Weights of a small GPT-style language model, trained from scratch on English Wikipedia.
Size: width 160, 5 heads of 32, MLP 640 tanh GELU.
Architecture: biases, tied embeddings.
Each number is 128 + 24 x the weight over the matrix's rms, rounded and kept within 0 to 255. Layers, rows and columns count from 0. Numbers have three digits each.

# layer 3 MLP up, 640x160, rms 0.0784, rows 0-172, columns 0-79
078144158135196106123080109113071098144172177127086109115124122140158128138123088146135142080120211130120095099102113127136149134144095110119144198116140166154071125122118124128189125129139108184073123124135119130159180128128148128100048141
126147095096091110121150122130135120123139127096110110158107124144136082130103144136114114117117123129097120128170068132170113135125163115130155089135115131113122139119139157126121125106162116149174163148118114119116122108130130106131118128
136113109126123176142087102148117129101158133104123140134118075116133051087162131106124117129214152159137090151138133129159118143145098118080125068132135086131156110142131058147132077139164205141099137152150168176108151128124118148163152125
106139119106115118091140096128119111100170101081133094149142118114122132115111101146136123118160127127134104139144098108143116147150114132135138119142127139141161137097149125119150091089136109143117136157139108103112122130124128105134140158
125108132068119155102079113109134108119159098107076104080132110149183146114084127132150148183165146156148097179094126103147142170091139104095153156150116158171082108076131113122155129124159132129091121177088118102107141113079091147075091145
083126106058164102081147114152163159093183141116138123084133121109152128141149106141163111127181130137110112155132073108127125150156091164110152089128127125128130104114104155111143123143141090132153152193104137054141151115156133121123098147
115121132106153124105160071128133117120128134111130129137166099138128142110123109153142110126146140123147118126135121114160150158150141127111140120131142151138098125121117105111152095141131135153136129122116104116126130110109133135110111163
090098169109125123073153102111122092130176080148147103076135107118176173150136139144151148149211149188151120204149105081141174170119117140092167154126175125148051180124121143063169119083166109106141089159129112089149158116106122099110089141
164093089126107123070156109059069109077142127134147098100183103125170131141080136148139105113139126138135141182128086112139161213107141129084158153145143162123109115096115149110162120123129117114141103120110155082162125112071112104102103127
135098128120130090107121097072135131101159167123116140107176123126099193162129159146114124157104141097154152114117158132148169115118099082146122117092107164154109172106156047110135134131124122151116153154128151125103109084115179136128125149
143121140154115151108135099121103110080115113103128138122163091117129169118139127129143092101149160122225087079155136129142141173222123099138096131134141134118123118127102072125152115115108104138101150154150090113142135169103129142126121161
125093156105120124127134095157115110093183110100139113172124140130162106159134132128110126135163140139126113147143115123154134128117142104122131098116099132142124132096158126131154144102149152159117112156139101151127117134137137132104120137
121134121142128206126187112124166143094123116127121136130150125149124162087131065108110099130163156148134115155153097151158135138130136101091106074147149155135106105125110092139134091156179179155075128135124141095098087067150115121057101147
107103105130135135106165111092138124094127104125139125150137150133140127106141104134097104091157143112113128137195126155150146159151124098098124089125122124133163133135183127128125096146148151155175113145107133151108106085121119130135118131
060142148104097080118155101135158128134194091110115082105133132106127162108177100134089106125131122136141113149120118120162141107134115135135132142122132158191121147129146135094132139123134088122105101162104105092137127066103127104136127130
137147186128137086083167128112135118105165103126175148081136103129131136142146139162171114083102151103190124136092135155155109131141097116132112137162132158130116148125130151131149123096101125189130181066124155131126135131143168112113057138
076094099110116178086169107068140113138129152140130115190218090094115109153137086163135161079127155108118136119117089106153161164127149136140121098147118129106197109119138120122140151144130052166148070140160096106171113123089130098133090157
118153138119123136084158123171110147105172117093148120119131107142138090122125114200095078083136174140110121154163128116163110138150114104115115096116141138114115134145141155146124123085140133200114093132113134154127103149118141122142114140
103110125102164174064097106052169124119154210105130113092156078110151120165098127145130120116182160116167121151122117122107144151122113175071139136095095151144127143108115082109130160156128108176148141123137187130104148135083125103095122131
146092136110135097109137127114129127169159158126147124110116130145128133106114135187166098127087160109119150147141143119124125119161094114122125110095138115152119136087129077131105140107107127157164097127104104156117163122110161113144105116
085089105130115118140126100104092093070137133121117102140134118126129136136121105127115130138129172114128106087159135142118162133141172112086142142112126125120157116128136085108173095160114136156134121159148116144127102142115134129108137137
108158144152126091120201108141133100074194144118173138133117132105116171083112083124140081116101120117121102106169122136155145138176112138122132128108134196130147152113130115131155065094170149230144148104138156137107109105147134091112110134
115089171121106118128133116081155136129165138112139104141128128128170145148134187094143124129094151096177131139133109122145119143149147130118126150115111178122103155130169113104105132112090172174138128132153126119156116083128111152133130102
124074139120152115128145139094131108143139116116131101117124141132132130126146139159120152136152152110126148126145158132133160130138168067076162139117125153110150161112170125098144134158124143138182106130111110137165150094106098126128088111
125113125126133143130143100097164088111110089113094127133124129110131112152092128144130135134127128142123116134124116125139148146142141129124136123131140130117140136101150090117157101118129108158119128142141083134119176122144145131129095145
039137145132123125156125103123143138147160122103118126130130133133144135112197112118107088130167146110179148147058100138157128135169161115112116102076171134149132139112161121098157111119140158184121101110121109122105137038164130136122104128
097111157130110128122128095157108121112104102099122133099154095106100166138117128127192160120139123082117114095124126073167166167107138110138149126119126219131137149077127108097185087127107121134128149160150148101158121143117143115133109123
109085155128119101115096104107132091150143149110116108096130114143136160136069157157145120102109162136141100143135134117147151126141117126121134153094124156152090143131149098130156098104149114168127150138127122137123150113116152131133100143
046073144137147161134126116105096121068121102122128142129133124139159182149159148116188119125171131123130126133096104090152148145110142083108152093123160158148094128104120100093143116185085155140122114140108137106150179103080169164109116112
110138074106129158140148113170107111067135118123094051149125141148125192094115080142118117148149120161115148141140090150150104130159132125111181123126113153199136122149120119119101108104169138136162150132110103130116131097144094088115127162
110111123094127111126140104148142098128128127115121111126149125104125110134105096149123104099129156160149100130152118150101122137161134120119132130136134157137119122127150110137155106116136123144101110124136117137091163105093147116108125179
065160132141093131117134104101160109103167089116124067158180112081106159106144121145089064065098144132146142181093097100155138143129105133087133122138140155174157140139147136120128123142146135136127138132157145090087122050137119091097106132
103119133108155145105124097130118111109131125090127121133152112130137134120106123159141121122138130135124114134132116119148129149137140129101148114106150156139128135115121120117151124125134125159143128142121119129105125111097139124125106157
074141173111119123097178100162101118132153090121138117114122109141149146079172133110130118166176098108156126145105095124153130163141120131115123118149147153133118057099145104129181102118159096131128145157153042091151128086150109103088088154
163058096123173134098155124051115124105143148138150126104138115132195093158096152121126145122153161127176148147140139129138147152110140083105150116100139124139132098118136136157158136125092095151126119127107123136132122123135136149109079129
121087104152179117096161115119110133106130137121186132095170102139139153120082147162149102128146143127144116159131120130129178103140070095070122141140147156136134128121145105107138133159155155144100119111142127133165135105147189092108103123
134131130122123099078162105153102066151159096135114076083123141154190179115123113150111095165120106132139152189125102085137141124196110102061153143153194179141112126115135095126123138165139122104117139101140083090164162039085102128108055124
147108148140101118119138124117131121122131112128117120147136139121118136132117111149152139131117130134132136130149133134122142123144137123112129131133115121112141120116157115128119118127140132120109133135158115124128115130130119132131123151
093110106097135156108132090109116111113153113104134148139160111151154138129129119138126119105156141135148132134114085104149138166169122110109141157130146152140123115053145110102143110112131129148110125142116106098129154103115125139112125139
119124128134118149134135124123140119138140128121116125130141112127144103099091117131143137139128096150135116158143109127119137129135154118130139121110145137126123143114123105133126092117119108119149112140142124120091133106114130139107119141
141131120111133122114145097143157096159161098096127149126147125102130128133115137123125115097121120148131099169126099124109111130158126135116115147131129137140115119113137118137143079094140105150111110158136090133094139113101148117119120158
105141139110106145112130090072152091109115128102093133158148119128144138106125117150164135100134131124173105124126096110146142149116147104127133077128126142185111123133062100121178101109126090152149125142109085121122128132130129105084113182
119123118044146131081083114068154118090133147144042100084181106119145111142103132219097116146126145147119152179066105105101129129119173143142134096169122140137123154145158146153128128100101087142127140103131152109112160102077105107102111174
132138147113125135136150104166091132142133129105103135176105136135083152113154138152133114144093159128127103089148092150148123118184164097117149083115158134146141139092122097095130130139146181152156158087146120144122148085172159116147123116
135079136132114124148163114119124112093135093109168118138139117168162161151140139111086141103160147131154085121202132113151126127153141108116186117106149125152108098151165118111158103129116106119175111186136148141128100105122100114165146157
119115130128131136121112112110136103129137126120122126122134119114129132149100143132137141121142107156117120131118101132123133131119151125134146121109141150124124135120139122115124094123141123134144137152146116126105151106113135122117131136
121131142111101107117142101137104110106128139122123128105149127115126123131088110138117105098128146144161063134156091128123126144106145102127155122155148132132110098110117124121160076080139109138119133134146133094099080141104132111113130155
073162150106161141063094100110147112138162139135176142101178115109165184137138077112167101164154129116116150109156114087171124160107101161099117116101136128145057098126086161143194124124103112155148127148149114089098184157052127108078118133
098142144125109197112164093133144124144126099096183139137149056123158132151165117110179134093111126150148106133077109115143155139126092142145101099135145145112152114139133127105130146134123184119102119126122117126119160121136085177121085116
040108167120157199140201090154128118094127105143152098112162122065158123126156065140143133104185114130113152169096129108171169155142116133103143089109161129206159110150116137091148101147162098127146081179098109068133141078134123126102074135
123146099117142198126185099112158086140150144116115141132143115110148172103128065132127132135154180141115127155107108123124158138145105113098135108162140149137159111136085100073137152148145143120086100141141087120122113099104142116070109152
131123127134117169088163083109142099113142097094108123134176120135146120130114116136125125133138135124148136140119108115149164196164142100121140085103153156135141121071154093114146091136141150154116149151127091112106141133121118113101121142
102084161135129189126119107120133108101099148159111136137135130143176148124131085122110176155127140130164108100136098098115157148137128160103141103129154148127127061138167121118156083139117152110148144139145136115100156142128068116101126145
127156143081136146116130080144166112165138161113140096129126086136126102115152122132092147075118146127104124148107124093140105135159100126126123073140133114138157070142118121141143120109117110132124093130151070144125157145085148148154105117
140109119131132142138097093160128106154149128076109104145152104151114148146101124146138140105129155137135117108088122112146134148110160120062120096090152132144104162108146135097158121146149178164108139115121138132126117137127130113133127146
091134146142131147093153108135126116089130112131157123118141108138134092102132097153091125049148156123132104118141137162125161132170106134112099109097136136123145139124148135130140079099173150233130105116118144129087137175148139131142098147
117125132145100124122144100084114105120118090119112109147151115110102151177124126123106155087099151149106127143166108123090164125176099142124198179108102158140171129126125130085125109128120118138180188129143122117133117119126137066121113117
093109133133123139136105114102141076145107105118127095151194083128116104146162126170157157129108165126139095111102132123143186136134137101125128157120122180127160112120171132123204133148118144146152099125106116163110162131129111113139080147
118124127120146141112102118137111136129138126110136115154152132176136146113135128169133129121135112129131114118105101112153122146136108120116127109133136140171111126101130116123136129135146144144122136117111140126118129131128119116123143158
114135098133142176133092117132089119094107128126135097122143120139153100088082085163080100110118110118168121153103133104126127125186106134130105159144119145128155111112111108142124126105155100110139076115110146151078127148140119135171138151
081120176142108119076086118125105111146145111121125101070182098134185137130148120158148129155173157115173153133078119117177184151129128070077095077115110143101114112113119126146148156125151144149161159103146077143156154144121129154139069135
122124133084144118143134121143123122062149130112111127119102137128152165152156129130130103115115173154086113124145121156135123138151137147102157106120123131148124134170124135088147100149096127116182100171084122136114166114112095180130133121
110146110105126149131137108152145102113158112107150131100146106119153122146125119142137126111117136154136113150110088138126135151145123125138132139129145150131130120085121103114130093107124131141108119146144132115103153124090144125112132152
129135131126118135108107147128126116135146113110141111153138119133149126102100120149150137132118143147116141146139110107115141132119136116126124106139148137124136155070149124115123122116094117124122115133145124119129136111107117149110146134
117154125099141153124144074144112102105132132080115111144144098137133135100145136150129146097140158144129129141108120106136131183130127106102138085135123140159122112112122114119152124099142123172116106143127143142122146128122137127116112155
123114153129125184103109097122134107058112126096125118141180116105114128142126096131127135092172153156149083128117105097146197161110091145119131108107145167139140121115126101111133139140098119132099160151160163144138147140125104136081113145
120140142123143140119123118126124125128123123100095096136120125158138128126115146134133116126151127143129119139113105107179146147126112124123131111104114127177117142128123099123141130136159144156126157127117108128134139114136120134130129144
153152138146114120054171102111153091167140103105172128141128107112147160112118133115178109114089107105180100162134111080152135134137083159115147099151205203133137108085162079133167127087130173157140166104137130097121123098134142093073132129
085147165125136164124147102132167135122151153108151113141162119074108142100160080127104069109101145131160131149141129126149140131131081158117100084099146130121173150132153099120122121111079145157080115158114130105147131107128111167113106130
098148164150087096079153116142163121137160065095152142074137120118136147136135095158135117116130135150152123140126137105142127125115090157115149147111148153143149137085135128139136125109147184155102155144125148090143117117173126085088112127
128128129089133144120130112149119152083129115129086151124126149143088113132124110193075144115127145186081088110161122143129131094167122104129159136137149119125115146159166135125128097151140162125088066136120146134142107137109134142163130143
092119115113156140127142097164143110093129112104156130161127131119138125128115111140132111135133133145122117132112093129135134133149116116122135103124154140119116103102142108129130111111146144157135141152130098138112150130135151122102100138
128114139141085133126158115110122105159100148116122139145228124134130089132153141123188149068167145123085087160147117111131190140142118117113181092118123188127107165149088146092228121142110135145141146114143161090134144094141118068094068147
096084148142120093131126124077105120105130195106166139132147127153154138134117145137120163115080177095134147118137143128115143125164133102101117112104121145123130144113144106123128113114098161149150156102126141151114119131148128155118086107
085092120118148120142105118129114109080122121106165149112171133171146155110131125162073134125121141095121167110109124142149143102132154088101156152072137161149119132105157132129137086138118067139157109128120115105179106119148177136121155140
134128103101149126118160103103163106103160108124102121101137137116147119143118116144169115111138124160106143146151096126127136143159126112131137112112130149127130123087149156126140084108122130137135131144153109114117173113105130126087126144
145043105098157104116128130116104124086099162115140086111230124122158074124077152192171114074116110111137146176087144109133172158137118071109134121136113138133151123082169134093145128130091154149136137146108109124177174135156144107118119159
081086128098157127112152109143143113029161120142117113104137138143112176148145108114060175103142154146107123157147101131146128098179135103079152146118124149160110137148190130088122080157156126133122109155153119115160130082130087100119107132
080104080109142191136111102132091122056172130142147060137173142139172109156136111125046138104167156173145179177062061142162106127112156134080128116166118140151176065113151146127104128136167139130112101139142155129095117086102085127140132125
109141107130092116077105107145155113166121083096096081113198090120120106165166124179119129092152099139126114166088075064135135142112098110146119142141121203137181172117161153115126170138173131143126148132150146099153162092149106125143077158
097097107138090146109145122111126114122142140110115123129165126139157156119081089117057114131119143135113144163151070100121159140220155155039142148138119109133129118147125107126125119165173137130167110133122102113093134065118106091136095137
117139118110142134108150069125137118120124115116128130139165117123113143131129128151127123120133157134136132113141101126159156165150120120122161128133133133120133138140121091115155125126139141162122136125119142148109106120105119133124102154
075143177127110111119138116145137126135138132104092093094179128125079144093151131146096137111111168113124108121143142125146187121140095067123132119116117143170125148100157125086197120046137104107130145174147099102183118131123143126137122142
082118125127173155109136103113106115112129143107136112162147123156120146127125102171127129099139121133125120100146096120145151162131118109123139128083138146118121142119129117109167115116083110183126140141113116146153154130117122150105119178
104116164117107129095080104098157099154141119091074115149135090133133089123082131135093138129127144130106086134096094126152129136126162125111107128138131146144139126106126112147119116129142125186114097135119090132140167115102127123119091127
160120144117173126113094125124148121177146133119149101132119112126144131098153111147169123115142129112156106138127121140118156138160102148112151133074141176122081127117117121088139153157108167128159111111101129136135191119149129123084107124
126170141123098080114088112172160111154138147078123076114125120145137089128093126139145127143123136151105126132111135126135185128186094117088121111076120143122142140113130125105170146065148165143165171118123125158120135143158130101124098124
121105123108136088089128109119142118067190113127114087136148135135090130143158119141103144075194133133113109116201117141157109117145132093101152154135122121183145162149181132127147093120168101161104094166135094068162102085107152069131111134
152101102121089133120161104152126144076149082123147115139171117154138095126114147140131124091143119145115121197121128151193112111139145090138174111161138168144144053092195137106118107130174161141135138166147095083086095098132102052137113129
114096177152119137106143113098138133091092110139118169111177107130114167166108115122188191086136124102106137132144120072158125137117149088135169088162133204117121148071143125121227089143110135118133150121130157086131085136104131114125070125
091106101103133119113136118113114126088136116118130110118132078102125105144127134172110116133151147154138124118145138144138099136179148120160152117134109129147164142118133093139146082105158113129173131140118111143114135115143160101162141143
104110125124150137123131128119144090146136133105121106168130144108149114155128114147120125137125155150128137128102100133127121133159130123132160102114194121125144132080150115137123118135107140157163109127145145147118130089123151142134130127
132148142103123117138164119166131118141119101130112137160122146183105113117159157117130127095112108163117083122140093128189110120137116077136193105141175139163100065099166131127160073098104147126094152192127100128117157095125104103119106139
089140127147136177151128115117086060062121122131145080161132121098150193107117085164134073125164124146151118126127091108131154206164181162055147155112161109142090147140119095111185078119141112146170134107115158125133108109110095081106119220
098120104112135157076143099132109105111150123096125134137156102137149144129090114153137133115116153150140114135087075138138138178133135142092121128135149166140110107092126086121129100116120149174115118109140146117126163120093121125074111132
122118177103139094123135105117154084110126122116095142123153117119131126149131127142129129093113148120171119126127135129135167124166119099104141125103138175130077127089153095128212098112128136182127132132129135152116181137124154139106094153
147145148118161147127165110125146119126126154140122100151147128128129133152093098156131182119114178156143120120167115118118167120133090115122122137105136097124141165148121138098138139080129147139110086134127116116147113135116103141117123154
102151125124142138162148110146064112133110116114111087146141128113118139128102091152110089119123122134117121113174110099147176162135081117137160118127163137155155137116090145112201101090118083095157130136110082111128098136146123142138120160
153128136145114122145101113156091098119169115098120104133111130120125180097140141142164123166132141131184073102172121115142153158137105097112146138143126161119113189128141113124149142085102168144175136138144082159140093148144109122108147122
101115161124126162095123086110160108096138107083133120137159106124141114114092117144132150101141159120129109143105093118139134155130149160090113135125153136146110117093109107110136056122151140177113137138109112107118157133109120123101118148
127151159110146111113074103134153118115174129089123105152134150144132115149114142123156165159139131150113117122105123156161168138142115142101129139101105131111116143053162113093165142101139185179130136163123101146107148114152122125089103122
152133114129124152122158119090169100131145138130093136125131120110126132089083140132153137123131125138108135139115117135127121124174156148097111122141140149127137146130122085108137106093142171149163128108152132120131173097114124110119137115
111135153121138143119128107155152120103141117136147107124125092146122172119108118146111175123089137139150081114134101121150140152107091154096122121115143143135093145135117124109133095136144155139129150103121150125139150133123121134123109137
107126109101142161139105083145117101111145129103146098153131106139163109126149126130154138099155130130125096135097105140158124160122128119105154095114146136134133109087108104075158102119112133144144124158118166125119157132125122104128133129
086161159135072139144106120118150095118131133093095114121157125109158149118182068118057115152171155133147116129127130132110178146194123159069126110099119119172128158165155075102143097132146129141151130143134105102091109087128088125136116151
133143119125119142061137109130083135127148099134173148117171074124151129130109104173114135130164133148152096160136081138138157175138113151074126104154183151118121142138136126102150144144143153141104072076120159096103120127115112132129063145
125103126107143165099121114133124121114143143107115098151169106146128145119104109183123141120114126117155106122115118120151131152139140134103133118126134170132118123116148117131150115107127140166121141121120121145123107125108133123101123173
111136152145133130124189120076154089104149106127114138181137142179163127125189119125111152094154125120146133118147125112126130124131166093096148101139158117133145099102158145123160050125116132167080129142120105091112137096130121073062116143
169079150102127095114178080036156098119146210119120092105137085117204100136095126134135150068108199085141123163109133121144113160125168096106148125143080152114128120144097125130146123123122130130136109145117111143131145138122137133133073112
114088131113138151112119086106134112087145131104115114154175109130145119145119118161119125118163104138153092124117109116144140161138138134109148136136147143149124119131141116120169092154121116165121128133137136129140162112115112119126120193
104095102107141114128132124113142118117165151103121104153112125131135107130079127155101117120143145120148112126152127124121103142127168149149155177120106096141148160115122109158116115117144071142129107163116091122124104115125154129125160143
092105148128149142121094088081157126138138151111114165094136081158111111148153151129110164106147108119115128131127128131154122133169149085121178120095108141160091135128107103113116089131104145135152140136180117134144178127125175092148157117
118104121136141161091083113077124099147155100127112111095137120163148167184142116154168175179111160183129121135054114116141156148093147122048130148123107166153064118119168141091171138120150175155135148107155152099118198130140108124104088115
088061117132175108124153121098075115123124133123164094121165142159159134128118134140074118120131125124143167172101114097137161109149134103094147157054142134140145074130168105127120116138125117117151118123132055106176120080146154130145125145
121111131120159123098116097135126102125125118123133125107127123129127153158125117134129098124127144147163102127111118117151144141181096100110154119130165166138112103077136092140165112112143138126069148139135126119144159117115144156098089138
127131123114132127131122131135121127135128122123123123124129121120137137129127128129127126131125139128136126126134123130131124132139119121118125123127131132122138130134129127121128118124122121136128124129127119131128129123131123125131132129
103150127151096167102150099137105127130123089102133139116147112168156175116172127118132089134125099119164118140077094122176155180149118095134109093115173171133133119111136136135150136135087143144096135112170110077127161111133107156090147135
128128136132144130132133104134085118134117116098130123152154116129121142142134136137152145107131157134113123138117099138118167149121131115090154117112168156120117139083127126077154117129124112141145134144122144117154132134114124123090111137
091140140091168141095129081123142115120168118105149099123161108122129142143131103161111147114149149127162121121119082101158140194132122129094159125111146143172116132134121128112159116128124110171141104129128145113131130120112131114117091158
131121112117136098102085086126099129127125118092121101096147125131113124119103158153131092157179114126134130146102109107141140126132157108088171133171126172139127106059144111135137127108154146129114164114137126115124105127134142138128128129
093141105083097102102105107098152136142167126114115093083152100156124162090109113120121091140134155128127136127128045133131118129125113112116145112144140147143140102119080168120156130117143118134153172144128097057132148124103129121109139130
105115108112130100144150106134100108141150136131140101112120097115138176130137133137130116148134163127143136114125102135162159142121117133086127143090136154140103152118123145073170098101111128122157134132094121094135103110129116179130080116
114106144134157141101098091104133085166156108122135137101162111108146164141101132142113148155154136140142117159092102113136135122087148122108143151122144185141093121077103120136094148142151114139103139122151125115139152121104136126101125113
106130157095127129097103120126148128155145099114148116085154082094105158134125141137132123093123160138151074117111097130130105151102134152116122145142184153147066144134124170105145107131140119138129091114125152082122135115100143107118140129
140082099116158122079161115076087113096146139117150138109171089141167154151129132123067150095126184134107151159132124144136144125201131132101144116154158139120132111148126091125135107169119120119134126114133135098163127110097130143158141120
094126138092168130107131086126120122100159138124134133143135131107122137145121103159144081119146122132120135131109111143137140136152133144099147102105147117140149118113094112103154079133127108134132137130130122107127128108117175126129102151
073099148124117081137068126084181102155148189125104133119169133131175089095133127144094134163120148102114138119138135149157176140157114120111114087082124107116119138153143097128174106124088153145168097139143074154119166118101133155158094135
082144121115161137136111102103166119091182114098088125152127134101102089173092134135160120123122140159132101122102130131155126179094118143140121154120116134189160161081088166089147128114134084182092109138105111104139140098111143146088084146
148135103115135119071099104030169130137194126078099147105139104084125153194065131144144115122142140172134081132120095110110110162107129176117141171134124168134104141124130171120110128109122107155122134084116164095185143114095132165105109105
071134125089146141114140096133136143092168123150156149121160078093120106155166154132095118128124163145127168133080116154139142134171116145152112147160139138113133114134129160086111142103148089135149116138124124119126121108111124126156103135
019137144129114130124175089127141134137140120087143139120127129147106120146119142122122140102127152106107139150138127081190160121179087104146182129084122164159146101084105095097153079100114089110092168192129075110142143106148148128130119137
150114092123130168127105099137129103122153148087099122158171144136136156118113091122150140173122123150114134135161094127143184140138137138063142100118134118143156141102114096102146119154104159135151160170123098110115103094102107128103150129
140125125129136136127118123129124124133130133127120134140126131119118132132121126137134129125129131128127130140142129126130121128123125124123127126137133137132128123115128134139126126132125113129130131131130128115133125124134127131134118132
100138109079173144098117100155114106105141141126115127089161094101119136157136110161152138111151201134104121098141140140112152176180125132097141116120152143116120139109095090094197101137131127158115132141091170129106155155082140120120091137
088124119104089112102149102105148132110140163123090126067151084097135096117064128169105093114121134132147100158125075121132134129156122147139174131109119122150115126120106142112120091101173088149161171145140092052099124121149178050136109143
143156078102113146092133102168146103171118096082146138129168051092100088104098105190177093124120112100136132136106117119169121145123121117137095138153130149116178163124086163119144138135159084169138122075121075144128143163126167113116116164
077107118111163083110132108119122136095108135099154146108148120166124130165121134138117124129111146112112131132108130129123128119133126091110147108110123165134123098065157114129154113130133121138116147148130115104121123144139152125129075124
102151117116137125122155108119195120138146137103133143112137119127111113094113120127166066109150146136154074102144120152134116142160094112138144137125127135159125102127091114131168071092155085155104149151128089108111138162141153111100135163
109087097133161164108112117046112109113185119111139124119131159171164147141090161129092118150124109151117166166074091099134112179145162101088180164118124166116081108076172122138096106139118135127099093109152133121165153118130127118108177102
105113142125112146121127126110155118093181148120164117135134109138168116154110095158143120140122197160172110093153127147137134144145133133142132115127117142116138134127148111123148146133125137161122162133126124155118151133129148150107113147
157129118114125161091127091119120124099125118131118138112138115109113157083119093121105160064204169142170085120165123121119117155161124125102183134156105152150133102147089087114147079075170097130130122164144142102136099148129122108113104137
093058156110208163103115100101080115069132129117154092096136133141164157158107136162190144134178112136137130111106113089161163179124142100109144088115116154108150129058118100120205124134070138144118136146152071115190189158119140146098111121
063124121105157115075159100162089113101160094105106110103116139112111193117146107199138105159144127151099154134124088116150110158163149115118146102103137208145148126089154120136137108127154124165137123126127079096123136104095154101129137154
112100116131116122123073110109152099152129125096113099132113107148120144184121160141122163165130123124122150101122115123147146115117110100141130157101113133180144150146142134085111152121123106165147107170128101149140148105137114150121121137
095111162152098143138101126116138089119123107138105114111195057140185146098145098151141155148142124116172105123110138129132172131112137123128101133123148218154079134138125121108156121177142102142146142127117099116141136103102113113124108202
166129078123122145123126124108100094136125159111096110128137131137130102081117095141117090153183131142122127109146140143129142168175111109120164105159130122130160110154123086111142139112119125116166095136106118143138101142106100134141136162
147122146119101196107126097106154121123133116065099125184134112114138144087079124113158152117186161140126075136126078102146138196105157146066107113150117123140122113107112117084140092114198144148128134175116085073115106152136116140096099127
086122155132118115138095105165083129120112136119113115120152125116117150113082095118116123111133129152107094117137104106129148136128130121088142157120113160153135091136084151098197078101168118125161159150128123076150129157132113139115098128
117103131103115114117128113143118133133153120125121124109122115142144163107160132122154132132131187112088116141136129137140129133147119114101126119124124158174115129161114141115127113111132169150167083140123166130117112120145123111134109120
096159174119143156140132104114131114066128126083088111165185138119108208087169086107108161056130170133145128096144078082158141116130141144121180125112114200184130117172109089098122112133144099135161175153152159089167143096098093099111117150
124113102112103152126156101151150092141152116095103122136139098100133122120114123156155128108135124153135099128164098131113127124130117151115130115157149141118135144127110094118144086105143082129120102150144107119135139101079139120110132162
106125118111151142101158084136129112105146129076137112133158091128130124130121130161129136121124144124126118127122103111152139160133101121111143107134129154144121129112136116110162098117132118172129127137122120113114114112109113137101090167
142124092117101164104150106119157122148141118117118104124143139121136102122080106169100098141113141132143136158145117132124174153180105111090106143152124127123162138097153148127128151136161144149097105104122082134072140077135130116110094156
042130106054137067119137106114092138124148162106143114066145106117123098121129136147076067097102144129124150159071078124136118115174088123133152158147112132147169071113114102142127130137107068118151182150130102100109139068087165141172070121
111121125090142129088141071131118116141146127106117106092152104136124134120128138156122104121157120120118139137112100108157143153133120108131129132122134145137140109124116136124181098117123111135121129133124102099142144117116131143115119167
095116126129123139128086102163143095154176100107126142109149068105180095146156143136103103148125170163130078161062130132163152148146082127083119113119171127185145151138145096074146149132127207151136071095134140144071167087108114125137125135
072165093095169151127134092171137139088168119125129096130152130057083106162130114136095170123137158161112136124075098144173097141135099135126143087176099152131177124104177123088116112106171132144162168122160109117123092104113144132146113112
118124130085129135091152118140113160135138114128133142117122104123163118151124133129134138097138122163112102154107076113143110158107124127146159114138179145154091091092074144142105112112131122133095096160130129046123152147079154129124114109
127120143144095186069154126126120118087100111101160124114202062115142105132099091137178123115140136116164109119123120096145162182151109145155124116139115185132138122056105079123093155131122145168107134141117091140088125153118133116088149132
121086114118117151093150096113138119134122126116137110118147104160171132137129134127119167123173126171169092174098112101179160150123143107109137127130139168132116098127139136108175111098141129117080129136158134090153166128135103120104086155
102123130152078216131162116087132129100089094090116151115196095151154149129125115116159175079185168111167089159155084137105164157140152176097124171129111166147109138120126129117121126152119144148140126143137115114079113109152104107062149147
124117160115094108130159112132070119110115083124100096097183113092101130153093115184135112108116160127113111144136106100136180151139122076102123141162170141164138153110084150087169159117170088104167112115116137103151117134102149079133127147
130121106126133137133131116136116102112134120135145125137124127124140114122102104131125110143115139166133118138119126119128135130140123117124130104125140132131133120090119098121117122119140150131141124139143121137106136111120138134110115144
137159103133143141133141116156157122118146095091153115163115099162129112111153157128100131138193115122135105114147133128182116127121115100132112090126145114157114129110158157130162093099143112146106104157124120141119122132156123099109132149
020125147133088204118138115090147113088115114118120106135167134065124135178137102125123147099141197155152124106090121108138153181107140144131139159126114133121157119127114125131132120092115120150087114121160120106138148128101105128096061118
119113114096106179148100112135096113078115139101071094153184143188103104126141106157092158087123160145097130141128098129150130108174182078109192107121122147142110078132175106120143090118154153117145127141138159147114147117136097113135150130
133123134119132130136126138125132126132132134124125136126122132127121127124123136132133132126127134129132131140134127118143135135130127126125131121134122130114134146121144134128132127133125129132129130136122136126131125130127121119126119124
135111101120153174096123117102076134110198150107159136122148141164152119163111145128124109152157161129116131160105132153133166145147155135080125147097111111124109166127141104102145168101126158138071098163143148129121142117143111120093138118
098107136117170131146156095142119090111132127118145123120142127107154149149137102142121157143165137124151095139127095142129166120167123104088136131122155152151113128115138129098184086134109127132128117139144122124109153108133150119098121157
122150156127146114134122119126100094134133125109145133132145131124132119138127134151150155132125123142125127123104121132125149125139123122122144137114144163126119144075153113097148111111108124129136108134143125150120161132109129133121120143
150129099084180174116152097129114141112166151133135129116125136119151159099103118125128143138121151171099145148134054133125143131162120124086174090122158105144130096125086107074145059110161166114155137153128156103148150163109132115113148104
137164110080133130101115112146135120156156106111130093129118115145134134092142122122105100152176123144168084155148117130126114142090132109099137150162141142151105111128114155111209108063160095127138126158131148094129117111104099102131126183
132122123129135126119126137121121123130130126129125129138133120121127128123115114128132127132136143132119126139128121135129118128138143131124132130125127125122135143126137124117147131119106130130117124117124127126128127117126121129128127125